config.yaml
num_hidden_layers: 15
intermediate_size: 1536
hidden_act: "swiglu"
positions: "rope"
qk_norm: false
tie_word_embeddings: false
warmup_steps: 200
schedule: "wsd"
batch_tokens: 131072
max_seq_len: 512
train_tokens: 503200000
max_steps: 3840
dataset: "wikipedia_en"
Each number is 128 + 24 x the weight over the matrix's rms, rounded and kept within 0 to 255. Layers, rows and columns count from 0. Numbers have three digits each.

# layer 11 attention value, 384x384, rms 0.0254, rows 371-383, columns 192-383
153096142137123119126126136111153147156120130141159158120135177131142166103121143142114072133128129123128053131166154153113142145125145104169098118114097114081129111122101147137068077134154116131122157146125141100133152144144127105096138119119105123123114114115114108125149128130147151120133132171142113126108124145087160140150132114150117132138099129110148130125161103115131112097114102116142119138106139133122122167127129125129126119102108139093122110126111147126163112122146130098143124121121131125169131139164124122142125095155150119129117114144143109123155091086134165115
114122117118111104104096138152152123104134147137108112099157114123098128140112132145156095086123145116113148136106099114125136127138126129124121123142109129100129174118121102137108137129097099132116139137108114126125089130109113162132131111116095114099147154109124117118099121136135145119105120144134104158127153143111141123127138108147139116104109119139140127151130137092102128152122148130116175159119142150131138123109150121123145140099116177147114115146143141128134138128141137127132119132115110117125116123129118134124141168129125130119119122157139130128126088144162135126
105141125121101157104134127137127120150111119125149089133116145152106102111141109128112126136101105128156153118124096107137120140118107121100104124134128140141117148163140146109146159166140144135095089100116099130140115123130137118146127167134096150124109122142134137092100123134150113116141115100120103103099134100138127139137111134124156099139132107111117153118096121141142126111112144154093172104128100121119126126096107162110121149124171140158135113156089134166062134132134105134109119131158142150131139115147136134126099142117124130153117148148140128124148112122115129092
114149118125106120124104138156150094125130140149129098125134116146149116107144125128129150134136100105108122146167123122110127125119111098096160130122135123133110097137128108119129127122117114135118121153139141145136127110120098094136093169101132113102118133147139149125128175149119153123160120120101155143100127131130120125115111122096106118125094140147140156120131140149104114104134128096115114110124122147119113093149107123139127154151119121113132120129162089109147117106123146102128134146109132106127130129092123129119113124157143108094121159112102114138122120116113137148
146113112122123118107124135148093153088148140115143123134152118143148163130153127125175125139089149137137098157121125082089140137112133153143118117141094130144126117120122116111109094109145151168155129125110108141115156132117139148108133138103153115131140150128099128136127102112133146131166142165128141112150138101100119125114132130138142131106115133141139119118112141129116143098109118121121090112109107122138091133132140135165132141121136094151112095109139161120146123151131148129136154123155133139146101148116146108149139140164145100135137141096134126135128155156146119118
129110141159132105154072152098140140125125113149109094115118122118111116135109108133118147137168155088135069108141119116113123097115135124156135119112107114144143117124133120152080112158122122131114140139131148140111178116100102103123152096102151134104119147117135113169124129125095104111121124136126136097092126152086119139140137142108171136152144125129115136141145097145142150142107112123133135120153077144103143108127089141140139081126102144131166092149141150130147133112126110140149114144154155090091132156122145159147128141137098138144112120092128124122125120130118118152
142131113160158145140119146149107111130124150109100110120068147124141084115145107118132146123142110164124133146112181120133133137084126138135118123164158123130102124126096160123130122130161120092145142120129120125127152149131155107136140143127144149127091124148114147124107149164143112069147110099075106106113101155133103175136148174125136126115114131129103112132123119178167146153136148137135151104103083120111158132101118123120101137125177164116126143143111143122121122140127113151114084126130146109145138115108148151143086100082133146137138147081153130105118146099116086139
141125133118125097109080136081127142139127187127070116115140127153123154118138116112134127100095141135141138130087154124110145132087140149122145153154107139132100119118127152139121113107132148145098127153144177114119126084141138134148133128118120140136147106118114156145120139119140131130143089127122155102124122159150133160123125142129122104132118121137127079118121112137144094137118137128099114101124138174092118114140107129135097111110099129135155146128160124124086133137146117081110120120133164146127161096102088126114112176095125115107128147128117120123143102142095103125
115168143111155157116125105149104135062127153145162122101130127104116115139188149110140171147145162157122129146087129109140125139128147121160130132142128140118100123138118165129133116117124130115158111145113153163098118152104120091134138104126098105126141148127094103141145100109134153157128131117097126161135141127142130077148156154112137133148152162146164120160125139132121140169118109132110120108120128144120156138125118128159144146127101139151097146104123103108112125125161141134114129134129120123117141111129140125138113154163153132106118118124166112156102162138133119120
130132095175122126163106124137107127109137150147142114098100124092147142115126107140097156130152123151132107144133147125144110116163138152137131131123165125123140155136154132090138133097141171147134132148135105149128096110139125132132117151130158094148132111133146112098139107124105143167086118117101109126113131145123148133129136094133152128137109150113140128138145116126107150120142127150120147117118109106101115123105126145125111112116130135145124122132129102103105116112109117102150128129133114130138137150140129155100098142119124113120119111142137128146090139132105149140
142141160097126119137093149095124119092109132116130086145120114118129134149114102110136132153107141090151131150129121134119140132118137124099149122097122136120146124159149139132111089132124129138120136144122128119123117123143098109114133113123127149118125157138132116146109133083140126148122113126154156133172142146131129142139148141126110114121128160143136123129116113137105144122123126124169167114130128148133124089138087151141123123126125139094123131126158155112132181120144105118124108109130113138164123107132136157124107115118126150125116142158155140102124121135124153125
077121129092119137147142110144127151144120115175131111133141120124134143134151128111123123151121140103144146139124113132095132123126135137129086090110127113149126120127127156114134139163127141115118155129126100121148135132134115112129165109143130160155088122137132129170147134121099066114117135135117130129157130151138107134135106109113138151158119095137119147108125123117130105160153124130113080116147121101142136151143127119152137132099116127131144099130136120142103139125102137116144142120111106106156122154104121148081161131103085114121132137138109129111161125122110106125
119116094130110131121131135120123109119117127127133093118142118101144141128147129116137148111130148128152082164129129127130115122127086093127104159124124145075086099104131136140145119127143120108116136110134114143138146130143125098122180145125135141119122106129125072136129125131155150100140121123114124107118136116141132110144147160140135124126104162134133145147156118147131111129135124129156122152104119128137120161117115114125122109121133159149121120172115130159149134147094122119099162096121152151138118116121113133146131128130118101103142155152112138119128131153100135121